Part of a small language model's weights.
Architecture: RMSNorm before each block, rotary positions, no biases in attention or MLP, untied embeddings, normalized queries and keys, local attention windows, gated attention, exclusive self-attention, value residuals, hashed n-gram embeddings, a smear gate, learned residual scales, skips across layers, norms scaled by depth, capped logits.
Each number is 128 + 32 x the weight over its row's rms, rounded and kept within 0 to 255. Layers, rows and columns count from 0. The size above them is the row's rms in percent of the matrix's.

# layer 12 attention key, 192x96, rms 0.178, rows 185-191, columns 0-95
size [115 125 113  95 127  95 104]
[[105 117 168 144 139 163 102 114  65 137 177  99 169 143 167 106 196 131 150 209 130 139 148  58 101 134 122 119 140 172 107 135 150 185 137 134  90 168 124 107 123 131  83 122  83  93 135 118 110  56 121 111 171  61 134 146 142 186 135 145 102  95 194 172 101 103 180 125 130 183 125  84  88 155 114 121 118 180 122 149 127 149 110 156 100  89 138 175 113 149 105 156 103 118 151 120]
 [169 114 119 140 111 124 133  68 171 153 151  72 151 133 157 154 134 135 104  97 129 134 115 146 112 156 210 123 153 181 168 156 125 155 186 111 135  97 142 107 153 131 114  87 120 196 177  89 146  83 122 162 136  91  85  86 166 146 185 175  78 151 121  90  96 107  77 139 105 117 115 107 187 103  97 174 120 181 125 168  66 142 133 128 107 133 124 131 207 113 144  86 136 132 148 114]
 [183 157  69 139 113 107 154 132 107 102 151  81 137  80  90 125 135 143 147 115 118 116 162 179 101 125  99 117 155 134 162 104 155  90 144 132 101 182 119 125  79 189  96 104  99 135  71 121 153 150  55 165 179 103 115 123  85  89 116 121 129 162 127 143  69 110 138 127 155  97 110 116 115 146 165  38 158 122 147 167 134  71 144 116 171 135 118 184 173 128 101 158 145 161  83 188]
 [124 106 132 131 137 133  88 116 133  80 164 155 138 129 165 158 181  85 100 129 168 170 130  88 158 117 159 124 151  84 131  94 113  94 109 157 103  79 178 167 201 140 146 146 107 164 151 137 181 152 210  80 137 114 120  75 106 195 149 158  93 143 136 120 144 113 119 124 125  66 178 134 201 139  95  88 140 146 102 150 122 147 109 110 117 111 123 117 137 119 207 168 168 101 167  93]
 [110 130 171 131 133 106 195 152 135 148 136 131  67  97  86 101  96  87 144 165  38 121 101 114 146 105 119 136 171 144 131 163 127 124 130 117 112 151  82  77  97 115  84 114  84 137 163  86 128 104 101 205 101 132  54 171 156 120 162 181 145 164  94 110 126 155 118 124 182 133  99  84 110 109 115 135  98 130 126 165  77 175 142  73 156 109 118 117  92 123 147 117 112 169 165  67]
 [136 150 198  90 131  85 137 142 166 142 147 141 165 140  69 117 129 136 125 116 116  77 162 143 109 133 147 142 115 181  85 140  90 104 131  81 104  84 103 186 138 135 137 148 149  47 100 104 135 147  83  91 165 166 108 162 127 157 109 179 121 137 163 141  23 134 133 194 152 122  64 120  93 104 111 131 127 115 108  96 116 109 117 157 115 104 106 154 179 159  49 139 113 125 137 100]
 [123 160 139 129 154 162 131 171  76 149 121 124 129 121  79 128 100 123 101 124 183 130 138  94 128 165 151 112 201 149 115 177 103 131 135 129 136 164  50  63 110  83  97  96  97 123 105 101  81 195 102 167 107 108  75 156 127  97 167 103 128 162 163  83 122  97  74  95  97 109 169 100 148 133 152 185  87 102 156 163 166 147 152  87 151 136 129 133 146  78 115  62 171 139 135 106]]
# layer 12 attention query, 192x96, rms 0.18, rows 186-191, columns 0-95
size [129  92 113 107 141 115]
[[172 102 130 126 136  73 132 152 165 149 138 105 112 150 103 112 133 122  97 117 153  96 159 165 140 133 175 123 170 149 142 189  97 163 166 115 106  84 116 116 139  78  93 105 145 168 173  65 138 152 127 126  77 140  75  92 155 109 195 156  75 238  84 119 104 129  64 133 129 106 100 128 124 116 140 141 126 182 159 152  85 119 121 142 132 129  73 144 176 171 136 103 144 154 110  79]
 [120 157  86 123 121 145  62 158  64 111 169 135 115 132 116 150 185 119 110  95 104  84 120 138  88 138 109 128 102 142 168 162 106 153 128  82 160 145  74  95 121 149 125 203 151 158 121 117 154 117 131  69  97 108  64 177 127 149 140 125 177 155 150 129 131 178  79 127 119 148 108 102 129 164 217 123 169 105 121 169 140 163 156 148 146 163 175 103 121  49 142 104 178 117 133  93]
 [120 116 171 106 121 108 127 162  88 117 112 118 133  79 152  97 106 125 119 178 101 177  81 116 220 179 123  83 147  61 147 121 120 162 127 152 134  74 164 168 153 126 125 129 126 190 151 109 167 155 109 110 110 119  86 139 101 191 128 180 133 137 113 138 161 123 112  84 156  72 164 103 185 146  44 118 104 121  93 186 137 176 117 146  93 129  93 121 136 130 131 133 157 159 145  80]
 [128 100 165 122 137 146 130 178  98 129 145 109 126 133 128 155 197 110 155 177 103 198 157 121 109 126  64 189 183 174 117 175 120 120 126 168  78 184  87  99 143 149 101 133  85 149 180  92 184 142 128 126 111 140  66 115 150 125 153 166  96 146 140 128 109  96 158 155  63 122 157 157 145 107 109 132 118 205 151 119  91 166 111 136 105  78 164 119 110 175 136 172 103 136  89 114]
 [134 168 127 109 138 144 101 161 171 154 147 129 179 139 146  98 154 167 101 121 109  96 162 118 115  75 120 157 145 204  43 139 119 156 127 116 143 117 109 167 118 104 101 136 140  66  96 114 138 133 146  57 125 140  98 134 149 134  72 137 150  89 154 129  91 113 134 169 117 145  77 178  63 110 145 139  90 164  98  72  70 159  98 172 129 138 140 173 181 140  68 183 115 103 148 101]
 [145 202 133 150 176 171 151 131  65 135 108 112  88 135 136 154 163 163  60  97 179  80  84 149  82 164 139 142 138 211 160 111 146 142 144 174 115 151 128  95 123 125 130 126  81 147 128  90 151 136 148 214 148 140 121 112 116 111 135 131 192 130 178  86  82 145 165  92  87 129 150 126 134 100 152 154 151 114 168 137 119 108 116  79 177 128 147 179  79  83 139 106 135 138 150 143]]
# layer 12 attention value, 192x96, rms 0.165, rows 160-189, columns 0-95
size [ 93  76  82  80  93  85  91  84  85  98  81 103  96  93 117  84  95  70  84  80  92  81  66  77  96  88  98  84  89  73]
[[ 92 147  85 181 162 114 109  43 128 126 138 137 180 126  79 135 127 158 100 105  93 152 151 113 136 154  73 145  94 122 125 109 181 198 128  56  92 130 125 108 108 151 148  87  82  79 166 158 173 167 211  87 195 133 139 125 142 125 164 155 122 128 125 110 175  96 122 119 102 125 127 116 124 118 150 152 119  37 101 124 117 107 101 152 106 127 125 112 137 166 146 145 114  77 104 153]
 [159 148 151 116 129 118 145  71 130 140 125 139  88 217  61 184 127  68  82 139 184 137 171 185 160  95 178 139 180 103 160 131 136 178 103 154 168 141 130 142 145  78 116 116 114 117 130  72 139 190  89 123 134 147  75  69  96 109 149 148 114 208 121 139 136 164 154 166 167 109 143 106 122 124 120 132 152 115 183 146 124 160 131 143 179 117 142 145 121  88 107 114 113 103 124 101]
 [138 142 186 168 139 129 149 166 116 152 143 121 148 107 197 125 113 143  92 100 112  42 137 162 108 194 149 152 136 138 126 161 108 114 125 158 133 153 108 164 183 160 137 149  97 120 160 140 106 167  85 104  48 140 134 120 173 139  41 132 131 101 135  52 145 138  60 173 144 124 122 126 112 153 136 118 144 149  78 130 141 109  78  71 176 136 150 100 123 110 163 169  83 127 152 152]
 [125 146 101 111 138 158 167  47 118 124 142 160 115  94  90 159  78 171 120 113 164 159  58 206 139 157  78 121 148  78 178 104  98  62 160 134 106 124 159 129 132  81 121 112 131 116 126 149 110 176 159 172 128  67 151 119 177 129 159  92 150 112  85  92  52 127 149 167  88  94 109 146 112 125 146 119  89 111 104 153 128 171 173 150 153 138  75 125 116 119 119 159 105 167 136 132]
 [ 66 150 144 123 125  99 107 130 149 151  71  79 102  68 131 153 177  62 133 163 110 193 170 110 104 108  80 132 133 177 126 120 125 107 153 167  83 157 134 118 134 133 144 124 105 105 176 107 111  92  95 116 150 207 152 160 141 110  74 109 127  88 136 157 165 122 136 110 165  85 119 166 138 145  43 108 143 156 114 144 180 146 135 145  88 138 102 101 171 134 108  86 143 142  53 100]
 [181 118 122  60 120 134 105  72 186 106 107 184 115 164  68 159 139 103 101 157 138 141 132 190 107  99 156 151 133  90 138 152 180 121 133 108  68 179 149  95 174 163 138 123 140 180 120 136 184 114 149 118 124 147 171 120 110 108 143 111  94 173 124 140 148  74 177 161 118 186 132 172 133 113 122 128 148 151 209 119  74  79 146  81 107 110 122 107  90 102 120 115 108 160  94 122]
 [136 148 174 127 132 151 138 102 104 201 157 109 140 175 129 113 132 159 100 161 126 131  86  95 131  95 148 120 108 116 160 145 132 143 170  65 123 103 180 153 144 164 106 136 126 126 129  85 122  94 136  56 137 175  97 156 133 124 117 149 184  50 195 137  86 170 125 133  96 107  96 125 117 126  23 128 106  88 173 120 102 109  94 100 112  71 117 143 191 147 151 127 119 172 164 146]
 [135 113 135 112 145 113 195 145 149  91 139 157 143 134 164 152  81 140 124 174 150 129 106 197 130 180 207 135  97 115 155 125  88 151 155 160 123 137  89 126 153 112 167 126 124 129 144 125 136 206 141 107 128 171 156  78 169 117 203 161 152  95 147 103 136 187 148 133  97 133  70 161 150  95 176 116 100 152 108 178 118 191 140 176 139 136 133 110 110  71 107 100 113 168 122 189]
 [204 110 104  99 119 171 175 143 122  76  87 137 117 139  71 150 143  82 157 160 121 154 111  90  74 175 118 155 169  98 162 136 149 117 182 165  48 151 155 107 144 144 147 155 115 141 116  95  94 119 165 101  79 121 149 105  83 118 118 137 140 116 119 156 170 175 136 157 128  86  78  94 166  95 171 115  92 142 144 124 137 130 228 122 160  90  98 134 124 184 118 121 115 165 135 138]
 [133 147 132 120 124 107 160 130 206 164 128 122  96 151  63 106  62 180 115 112 110  91 147  79 157 128 152 114 192 154 169 140 121 158  99 142 173 104 143 122 123 146 193 174  80  87  65 126 148 106 104 133 156 171 134 138  96 167 125 192 132 178  94 101 123 121 180 126 116  83 148 148  76 130 139  82 113  91  86 145 126 108 134  73 165 120 181 166 142 154 159 120 154 108 146  95]
 [133 151 122  85 140 128 110 119 130 118 140 114 113  86 114 100  15 143 141  64 189 154 113 108 144 129  88 122  95 122 151 121 176 125 114 115 211 162 165 141 174 149 154 136 141 133 161 135 135 166 187 172 133 116 149  88 140 124 106 143 113 111 156 121 166 168 151 130 147  97  87 200  58 125 114 116 111  57 132 133 152 159 146 110 104 128 123 146 113 147 183 133 133 215  99 122]
 [111 135 160 108 130 161 154 102  88 110 166 118 105 135 152 133 121 144  45 151 124 112 120  81 122 132  85 142 110  92  44 117 118 148  96  77 124 116 145 141 128 121 170 177 102 102 114 155 141 112  81  80 146  82 121 148 156 176 139 218 101 172 128 137 143 114 167 142 110 106 144 174  69 112 131 129 137  95  49 130 164 214  98 115 143  94 128 153 119  78 149 112 119  70 114 113]
 [176  93 149 134 145 101 225 102 115 132 157 103  73 111 140 147  74 124 134 144 112 211 123 116 136  74 137 154 162 122 172 126  62 127 108  94  88 122 163 138 129 139 160 140  99 116 178  87 151 111 161 133 141 145 111 160  96 114 106 140 137 176  77  90 108 128 151 113 135  83  91 141  60 141 144 126  83 105 135 144 138  85 186 137 146  93 141  85  74  67 168 169 104 125 153 145]
 [ 93 116 139 121  98  98 187 114 141 202 152 102 122 172 153 109 143 132  76 111 166 153  89 139 156 167 161  94 141 114  82 145  90 128 134  61  85 111 114  67  95  43 135 127 110 117 118 106 110 115  83  75 213  87  80 104 115 189 114 122 134  98 108 135 135  92 141 177 148  94 144 124 164 111  97 140 155 106  69 126 138 136  76 144 153 129 134 141 181 149 124 117 159 106 101 102]
 [119 143 163  79 125 115 141  49 144 110 119 107 136 124 126 108 162 174 108 107 132  99 138  78 119  84 138 145 143 160 161  82  51 159 114  77 159 129 137 150 110 101 103 136 150 104  68  98 141 118 108  77 150 120  86 110 135 157 165 156 134 121 166 153 132 103 151 155 114 123  97 156  83 137 106 112 158 114 119  85  64 127  67  52 163 100 178 210  87 158 114 150 115 103  87 171]
 [155 138 140 143 150 133 163 140 114 130 127 107 168 115 127  97 149 151 127 132  70 112 102 162 120  56 134 122 114 153 153 166  97 153 172 196 139 146 120 145 130  77 142  81 143 142 138 121 104 123 164 134  78  62 140  63 155  74 198 138 165 164 115 107 126 197  85 112 112 171 103 100 155 131 145 166  59 124 151 130 147 132 117 173 106 113  68  76  97 201 123 112 152 140 136 176]
 [130 119 115 125 129  92  94  97 183 119  72  56 150 133 166 169 206 146 118 144 158 175 207 164 112 101  92 136 102  92  70 150  79 168 109 172 140 140  75 129 121 130 136 125 147  76  93 115 118 166  71  83 161 105 123  81 111 160 174  76 102 107 155 148  96 135 122 150  78 128 184 155 106 150 165 127 117 105 122 114 157 119  98 175 115 111 112 104 111 169 114 107  96 130  96 134]
 [ 98 125 123  85 152 124 138 161  57 101 113 157 151 138 125 106 119 167 162 155 129  93  89  46 137 162 121 125 128 176 153 162  85 102 111 131  62 130 148 128 117 136 171 156 137 123 104 178 130 119 134 136 177 135 171 172 123 132 169 131 140 139 134  87 156 135 141 137 153 103 105  99  48 146  92 108 125 101 163 155 107 132 159  33 118 117 113 170  83 144 194 118 123  45 137  76]
 [138 152  81 157 129 154  88  91 122 167 127 143 145 141 160 123  90 157 109 136 121 128 167 103 115 140 124 145 142  99 177  84 167 112 120 102 215 105 199 140 106 124  95 107  94 142 146  78 141 151 131  79 174  81 151 212 145 111 168 141 129  81  96  79 130 156  90 120 154 127  50 107 142 128 177 155 147  92 112  96  83 110 106 125 107 153  93 148  76 188 167 176 138 151 130 123]
 [ 63 184  92 106 122 181  77 131 187 159 133 170 130 149 133 128 141 132 103 121 171 107 107 108 119  95  39  86 114  82  64 154 169 116  96 116 120 103  96 111 138 125 154 141 186 149  71 137 149 154 127 119 136 144 124 114 107 130 166 133  85  81 111  89 128 114 139 138  94 107 163 177 152 109 157 107 119 143 104  74 130 189 114  77 169 144 143 145 216 158 156 105 151 130  95 101]
 [ 91 150 147 105 155  73 116 166 161 134  87 119 132 119 173 109 118 104 106 157 149 162  84 109 100 150  79 120  91 125 136  99 143 170 124 132 179 134 131  42 125 143  90 134 122 142 169 110 194 105 111 135 122 147 103  65 160 153 109 207 111 141 160 132 111  98  91 149  95 109  86 144 131 120 166 119 126 100  94 165  48 196  97  54 158 113 157 147 122 178 118 121 140 110 122  76]
 [102 115 153 156 109 160 203 147 108 166 153 143 127 107 139 153  78 153 117 114 152  80  75  87 128 145 142 111 129 202 159 140  82 160 130 152 109 145 136 150 152 110 138 160  81 162 152 134  84  80 148 168 108 111 106 111 122 127 120 199  90 159 125  73 112 158 161 103 133  82 131 100 146 134 129  94  95 134  57 175 189 151 107  96  99 108 147 139  42 156 114 171 146 191 111 127]
 [171 114 114 157 152 106 169 138 149 142 187  72 127 135 131 148 140 131 127 138 113 191 186 172 124 130 106 137 100  85 185 128 126 154 169  98 125 127  98  33 115 137 145  96 186  82 207 123 166 103 124 127 133 130 144 123  71 126  85 104 113 142  89 174 105 148 114 119 109  91 144  73 143 147 130 163 162  86 170  88 128 153 126 141 119 107 106 105 148 196 126 129 102 161  90  60]
 [121 133 122 178 134  89 122 130  65 144 142 127 149 146 164  92 137  94 136  79 202 126  77  94 115 140 117 125 147  86 118 119 152 178 118 120 153 153 178  97 112 109 123 133 154  72  49 103 124 131  89 105 108  96 119 125 119 149 140  98 170 117 162 109 109 109  68 103 143 175 178 142 103  90  71 127  93 149  81  60 146 130  86 126 133 131 133 139  83 146 106 126 130  45  91  54]
 [150  68 171 129 125  56 128  89 180 204 138 145 190 115 138 127  97 133 109 137 187 151 133 109 135 158 141 126  93 123 127 128  95  91 137 116 121  89 141 111 125 144 152 116 151 115 142 144  99 106 149 159  49  87 150 150 109 145 194 117  54 183  86  61 146 148 128  70 105 145 159  96 138 115 112 134  86 177 136 172 134  65 127 161  84 121 115 116 111 171 155 111 154 154 117 103]
 [158 133 107 134 102 121 113 119 191  82 104 127 148 179  99 183 118 180 131  64 133 128 141 126 119 155 155 117  93  69 149 130 246 107 149 137  83  96 112 132 100 124 118 128 207 110  82 102 129 141 116 160 135  85 101 149 144 168 186 126 172 108 164 116  92 127 147 113 108  89  95 127 132 104  72 148 107 131 115 103 177 132 114 170 184  88  84 172 121 130 117 128  92 161 116 100]
 [ 90 143 160 122 124 147 115 149  82  63 146 122  74 149  92 126  99  65 136 124 159 133 168 115 108 126  69 109 113 143 154 124  94 144 118  80 146 156 152 167 120 119 142 122 171 145  94  26 163  83 107 139 148 103  83  87 125 146 164 154 115 120 143 127 154 147 205 128 133 150 109 110  75 135  96 132 131 162 157 145 205  77 150  98 132 112 159 144 134  64  67 159 142 152 156  83]
 [195 141  54 154 116 149 121 185 154 130  80 131 129 106 120 146 174  86 122 126 112 136 138 126 123 154 122 162 133 140 129  99  58 132 137 120 101 163 109 141 133 138 124 107 113 154 124 136 156 124 165 122 134 198 172 215 191  87 132 165 118 128 139 163 104   0 145 120 123  98 138 166 123 108 156 128  95 160 180 106  74 154 120  96 114 151 104 127  98 160 148 112 123 146 116 174]
 [135 155 112 143 144 108 146  87 123  75 146 200 182 109 147 110 102 132 127  93  81 149 145 113 136  86 212 131  98 131 222  87 145 107 125 163 118 115 147 175 102 118 112 128 130 157 101 105 107 111 191 110 133 117 156 130  78  93  77 138  85 126 105  63 142 147 126 116 169 128  85 141 107 101 185 114 147 201 109 136 144  63 133 109 132 126 103 125  93 149 133 164 154 197 146 143]
 [224 110 114 104 143 118 161 119 129  86 184 202 130  95 206 129  58 132 146 126 146 127 160 137 140 186 141 145 140 140 188  70  92  85 157 184 167 116 169 162 105 181 132 144 108 111 116 106 162  89 129 145  88 110 175 109 122 128 144 154 121 122 119 132 146 180  94 119 112 104 116 158  80  92 148 132 128 118  92 135 168 110 183 168  92 135 135 118 138 111 104  91  88 167 146 108]]
# layer 12 attention output (transposed), 192x96, rms 0.171, rows 160-188, columns 0-95
size [116 112 119 109 101  91 122 106  97  94 114  76 114 101  80 102  96 101 118 110  92 107  96 112  97 105  93 101 109]
[[ 96 109 157 121 120 125 152 115  65 161 166 151 124 118  71 106 172 176 150 122  67 163 139 122 131 114 176 133  92 138 138 105 217 150 155 101 144 109 136  93 165 138 130  80  76  85  96  85 175 114 128 148 112 121  78 112 141 135 143 118 139 109  46 126 119 130 100 128 105 102 149 139 145 137 137 131 162 102  93 136 139  90 169 173 181  68 158 125 215 139  94 134  94  71 132 165]
 [ 96 148 139 155 184  83 154  80 140 158 142 117 101  88 145 162 137 155 147  83  78 149  87 109 113 154 184 150 134 178  59 146  92 131  79 170 208  88 149 133  96 129 116 124 150 187  89 161 137  92 130 166  94 105 173 148  96 158  94 173 162 115 139 117 156 112 200 118 120 133  98 157 118 156 122 107 115 144 144 152 163 191 159 170  94 132 134  86 136 123  96 145  68 129 111 109]
 [150 104 138 158 127 124 149 137 125 146  93 108 151  95 135 106 121  92 154 157 142 142 144 135 107 158 126  88 114 125  73 154 112  96 215  52 116 105  78 143 129 141 147 158  98  93 158 116  88  93 165 107  99 122 141 116 141 157 117 155 131 136 197 106 158 126 151 117 140 127 134 122 151 189 165  98 255 103 151  84 185  87 132 149 123 122  81 106 140 111 122 146 134 110 136 214]
 [102 130 168 128 119 127 133 155 125 130 155 121 168 135 123 103 168 100  83 149 114 108 165 131 207  90 130  95 110 161 161 164 138 137 154 173 107 124 123  98 104 104 134 129 129 105 135 159 114 148 104 126 117 103 205 167 162  72 160 115  53  91  99 157 133 167 108 108  89 150 143 159 152 159 117 100 147 122  29 144 108 120 128 162 102  68 151 119 154  72 109 237  96 132 121 113]
 [175 108 113 171  86 107 139 110 184 126 155 144 145 132 125 131  85  76 108 125 205 110 145 166  91  99 141 183 129 184 156 177 128 143 177 139 107 135  93  97 132 142  77  86 147  79 173 118 120 134  90 127 157  92 128 169 138 133 131  93 176 113 128 152 119 155 159 193  78 136 118 135 204  89 154 164  86 112 127 170 172 154 193 118 148 111  82 126  68 152 130 120 142 141 154 140]
 [148 140 144 205 156 143  93 162  79  79 137 156 115 113  79 136 141 141 141 147 112 143 133 201 174 119 160 138 169 133 103 108  78  93  79 120 164 117 182 155 126 152 137 125 103 112 154 107 128  91 114 127 114 129 137 138 160 135 215 157 201 132  86  98 126 143  79  99 116 119 147 138 119 138 156 116 149 103 171 147 157  61  63 135 142  73 171 148 126 153  60 157 117 170 126  83]
 [115  91 115 179  65 140 112  57 135 120 105 145  99 139 103 141 136 132 163 136 137 143 140 132 137 121 148 123  81 147 168 186 117 113 136 131 127 107 178 159 167 154  97  99 124 122  90 134 110 173 120 103  98 160 161 106 130 106 173 114 148  79 176 163 135  55 124 108  57  39 111  39 136  92 110 121 139  96 113 172 151 141 116  54 114 114 101  94  95 149 173 128 167 120 151 140]
 [155 110  88 176 177 130 147  99  47 113  54 104 155 128 137 147 126 137 108 146  88 149 114  74 116 152 136  73  97 123 135 142 128 121  71 153 131 180  93 119 160 130 130  80 146 140 168 117 184 171 145 110 127 142 174 132 149 122 153  96 129 109 127 181 135 187 120 146  87 241 126 127 145 165 128 121 130 132  98 170  86 109 176 110  75 131 132 135 110 135  52 107 133 102 132 144]
 [115 164 148 146 115 156 124 115 118 110 151  75 155  88  90 161 136 140 139 134 154  85 201 143  88  87 156 139 111 107 111 145  78  99 149 148 129 108  85 137 187 128 169 176 141  93 140 113 122 127 211  86  81 106 125 110  97 176 149 139 154 106  96 156  76  86 164 142 121 122 161 144  78 105 152 109 147 165  91 169 129 161  93 127 135  94 106 109 149 102 181 137 123 159 149  18]
 [168 135 122  77 113 101 162 180 178  92 191 125 121 114  87 101  84 140 163 140 126 119 207 114 128  86  90 166 133  89  60  75 109 140 126 134  84 104 138 115 162  72 154 175 150 123 177 108 154 125 151 148 160 148 179 174 128 143 127 165 120 129 132 167 143 100 113  98  60  72 161 136 129 152 123  69 109 114 117  72 116 118 122 132  75 103  79 168 145 125 157 137 157 113 128  91]
 [150 188  90 143 156 129 110 174 144 167 157 186 173 121 137 122  93 129 124 138 106  84 121  99 114 149  68 124 132 213 156 178 162 181 157 112  92 166 144 142 173 155 151 121 133 181 113 117 148 156 101  83 136 134 116  98 140 102 127 160  86 157 151 137 147 187  85 126 113 110  16 168 111 156 123  74 145  82 146 112 109 198  98 133 122 155 131 138 147 138 150 131 110 133 154 115]
 [142 123  96 169 116  92 163 129 164 125 106 137 104  53 138 135 124 106 115 155 105 194 129 156 118 108  93 173 160 128  48 155 113 159  87  87 110 146 116 126 129 169 124 121  84 110 128  95 113 152 108 163 147 107 120 194 126 122 154 111 147 117 106 119 114 201 114 106 116 149 140 151  98  96 162   2 116  45 110 136 157 110 166  68 110 139 154 125 120 142 113  99  79 110 141 130]
 [103  45 163 199 135  99 149 104 135 117 123 114 147 132 138 132 143 135 143 162  76 110 127 187  67  98 151 203 121 125 174 130 142 171 107 104  92 116 104 119 179  72 151 163 114  89 102 173  84 119 152  76 129  83 157 128 141  94  83  90  92 174 143 136 173 145 103 152 124 152 162 102  52 189 154 106 123 135 161 112 106 165 144 128 105  92 177 124 113 120 138 172 134 129 113 129]
 [ 84  96 150 119 102 156  65  74 137  96 100  83 124 125 109 123 152  84 136 106 127 176 145 136 173  83 109 154 179 174  67 119 142 135  98 129 150 110 138 124 120 127 133 146 111 112 112 146 111  81  73  81 152 132  97 165 101  87 159 147 127  99 118 149  71 119 142  98 168 151 155 188 156  62 143 162 106 173  78 140 149 172 193 107  90 104 166 185 147 160 193 131 101 118 159 127]
 [ 96 135 113 134 180 123 181  78 135 122  82 112 105 116  66 126 141 167 171 123 102  89 157 128  88 115 167 102 140 139 115 119  96 188  85 150 112  89  87 148  88 133 135 190  71 131 107  56 157  87  76 116 187 150 103 104  77 102 114 181  75 140 163 127 109 155  63 105 166 114 134  90 137  80 125 138 134 123 185 120  93 109 133  88 159 113  87 159 123 107 126 108 151 112  99 134]
 [136 114 160 187 133 172 147 165 175 116 108  91 153 131 152 155 144 160  97  96  91 136  99 120 106 107 124  55 148 120 136 157 119  97 149  68  96 111 132 129  71 148 178 168 132 146 141 160  38 130 105 127 150 115 129  93  97 150 116 154 107 190 120 190 134 125  77 116  76 129 148 153  67  88 148 149 136 127 174 167 120 135 149 129 136 133 111 141 130  57 129 170  62 174 150  76]
 [128  85  97 127 143 100 156 141 124 136  85 114 193 123  71 114 131 155  68 144 128 146 151 155 172  93  98 169 116 141 130  92 161 104 143 159 112 155 170 128 126  95 100 100 124 131 105 114 158  87 158 147 102  76 120 145 130 185 102 115 124 129  98 134 103 178 188 133 105 101 129 164  43 208 114 237 157 116 140 217 143 113 103 106  96 134 146 146 121 128 143 136 103 136 124 125]
 [ 91 103 155 178 104 110 162 132 162  83 132 156 166 151 188 130 110 146 112 164 172 167 156  42 133 117 108 135  79  95  79 163 117 131 163 184 160 154 123 162 122 176 114 144 127  92 114 150 163 119  96 162 137 148 106 133  79 175 129  87 103 145 109 119  86 142  77 148 179  77 125 143 108 153 147 116 150  64 149 160 105  84 115  82 156  88 154 117 130 151  90  92  82 102 105 182]
 [ 95 123  87 136  63 162 151 186 150 113 186  87  99 113  99 176 113 135 179 163  81 171 125  59  95 129 176 150 169 115 167 155 107 105 148 151 138 112 147 102 125 117  99 157 133 154  85 110 106 131 161 149 170 103  98 200 148  82 120 136 131  75 124 121 182 115  54 154 140 170 148 163  94 147 104 185  98 105 138 135 108 152  85 139  64 158 132 106 114 118 129 133 102  94 103 148]
 [ 87 188 148 108 136  66 129  91 104  91 174 107 131 106  78 119 112 120 130 152 131 171 121 127 105 137 143 114 143 110 133 146 164 138  81 125  80 154 124 140 179 122  80 132 131 144 148 158 111 117 139 116  77 134  86 164  86 158  75 172 155 137 150 136 159 191  89 183 114 148 154  86 164 104 143  87 174  42  94 138  90 154 104 121 146 130 130 151 100 135 218 159 105  96  72  97]
 [134 121 144 112 172 145  87 147 169 142 102 144 103 112 131 140 124 178 115 180 155 137  97  88 173 149 155  96 106 101 139 120 141 130 146 191 147 151 102 133  97 114 123 128 151  91  97 102 117 135  84 162 109  56 159  66 174 218 112  94 160 131 196 133 115 167 168 172  84 119 117 123 146 101  79 150 150  76 109 115 162 195  94  96 159 176 155 106  81 154 149 116 131  83 116 100]
 [ 64  75  95 147 180 100 111 122 139 189 101 157 149  94  44 128 101 145 132 118 106  99 121 111 157 143 119 144 114 101 109 118 164 142 177 119 124 150 165 115 177 167 129 179 130 151 114 126  89 132 112 125 183 103 147 134 179 126 143  69 155 135 166  95  43 134 124 110 136 121 120 166 137 138 128  79 175 125 168 195 100 118 141 148 110 143 128 107  65  56 164  98 152 136  73 114]
 [106 129 114 153 161  97 159 151  56 162  86  88 197 166 102 212 118 165 127 106 180 119 133 128 123 111 109 117 109 120  97 117  75 113 147 120 133 144 163 107 156 108 128 199 187 116 110 147 142 130 119 109 142 124  91 171 108 113 110 142 129 108 130 125 115  91 129  43 125 121  47 131 114 107 144 182 181 145 145 137 143 145 134 185 168 130  98 148 117 156 166 116  56  79 163 107]
 [133 122 167 103 104 159 105 110 113 171  51 138 138 134 115 123 129 158 117 181 197  70 163 161 175 158 182  94 125 130 174  90  88 130  81 144 124 136 152 147  95 142 104 179 145 161 116 111  85  63 134 166 111  96 130 190 136 101 131  75  79 115 141 137 130 128 142 117 120 135 174 110 135  97  92 157 153  77 154  77 147  93 145 101 103  65 131  98  85 179 137 140 138  90  89  94]
 [ 94  86 131  90  73 107 128 154 166 146 150 172 117 153  92 121 116  97  93  97 105 140 159 176 176 178 136 154 151  64 169 120 139 105 109 117 102 140 112 105 140 156 121 113 161 102 161 126 161 159 123  92 106 134  88 109 106 183 144  91  91 144 149 150 115 132 187 132 115 115 171 131  67 186 121 116  60  87 124  98 134 141 108  82 104 113  46 105 118  68 175 183 143  82 102 158]
 [106  82 125 165 169 192 118 126 145 137 108 130  85 152 162 158 113 128 110 172 179 131 114 113 112  92  50 135 101 139 167  76 109 158 121 139 133  37 133  98 178  83 149 206  89  79 139 130 126 102  99 161 172 154 127 148 133 101 126 100 132 177 157 124 116 125 182  83 152  83 141 142 146  95 137  73 170 104 105 141  78 169 143 167 135 171 116 143 164 162 150 130 143  98 119 110]
 [148  73  63 125 131 106 144 138 168 156 132 104 142 121  91 191 127 164 140  96 153 158 153 115 127  85 166 125  87 111  91 100 191 101 127 134 140 120  98  85 112 133 106 128  92 104  35 145 162 178 117 131  55 158 102 115 172 100  95 163 119 156 146 121 103 108 108  92  91 165 160  64 164  70 103 122 159  95 102 110 161 147  70 132 134 164  91 151  91 115 109 160 159 117 120  84]
 [ 95 154 124 151  91 131 109 104 142 157 148 115 157 132 142 116  97 134 116 145 129 128 139 112 157 150 126 154 156 183 125 141 152  98 125 138 137  96 105 102 121 147 136 171  98 168  83 137 111 128 154 145 127 255 199 180 119  87 142  68 112  91 152  89 127 131 197 143 163 101 166 124  81  92 160 172 237 147 153 141 103 146 124 140  73 133 163 153 115 108 116 124 116 150 148 106]
 [111 164 127 101 105 135 154  64 108 128 139  88 145 105  87 174 124 153 114 109 130 110 110 183 103  90 139 182  99 150 209 138 143 137  82 165 120 138 106 142 201 161 141 132 101 133 124  97 108 127 146 181 194 133 102 136 178 163  58 126  99 119 113 214 149 154 145 145 155 136 148 131 126 117 105 104 100 179 172 110 162 108  85 156 124 107 122 164  91 137  91 180  68 158  88 116]]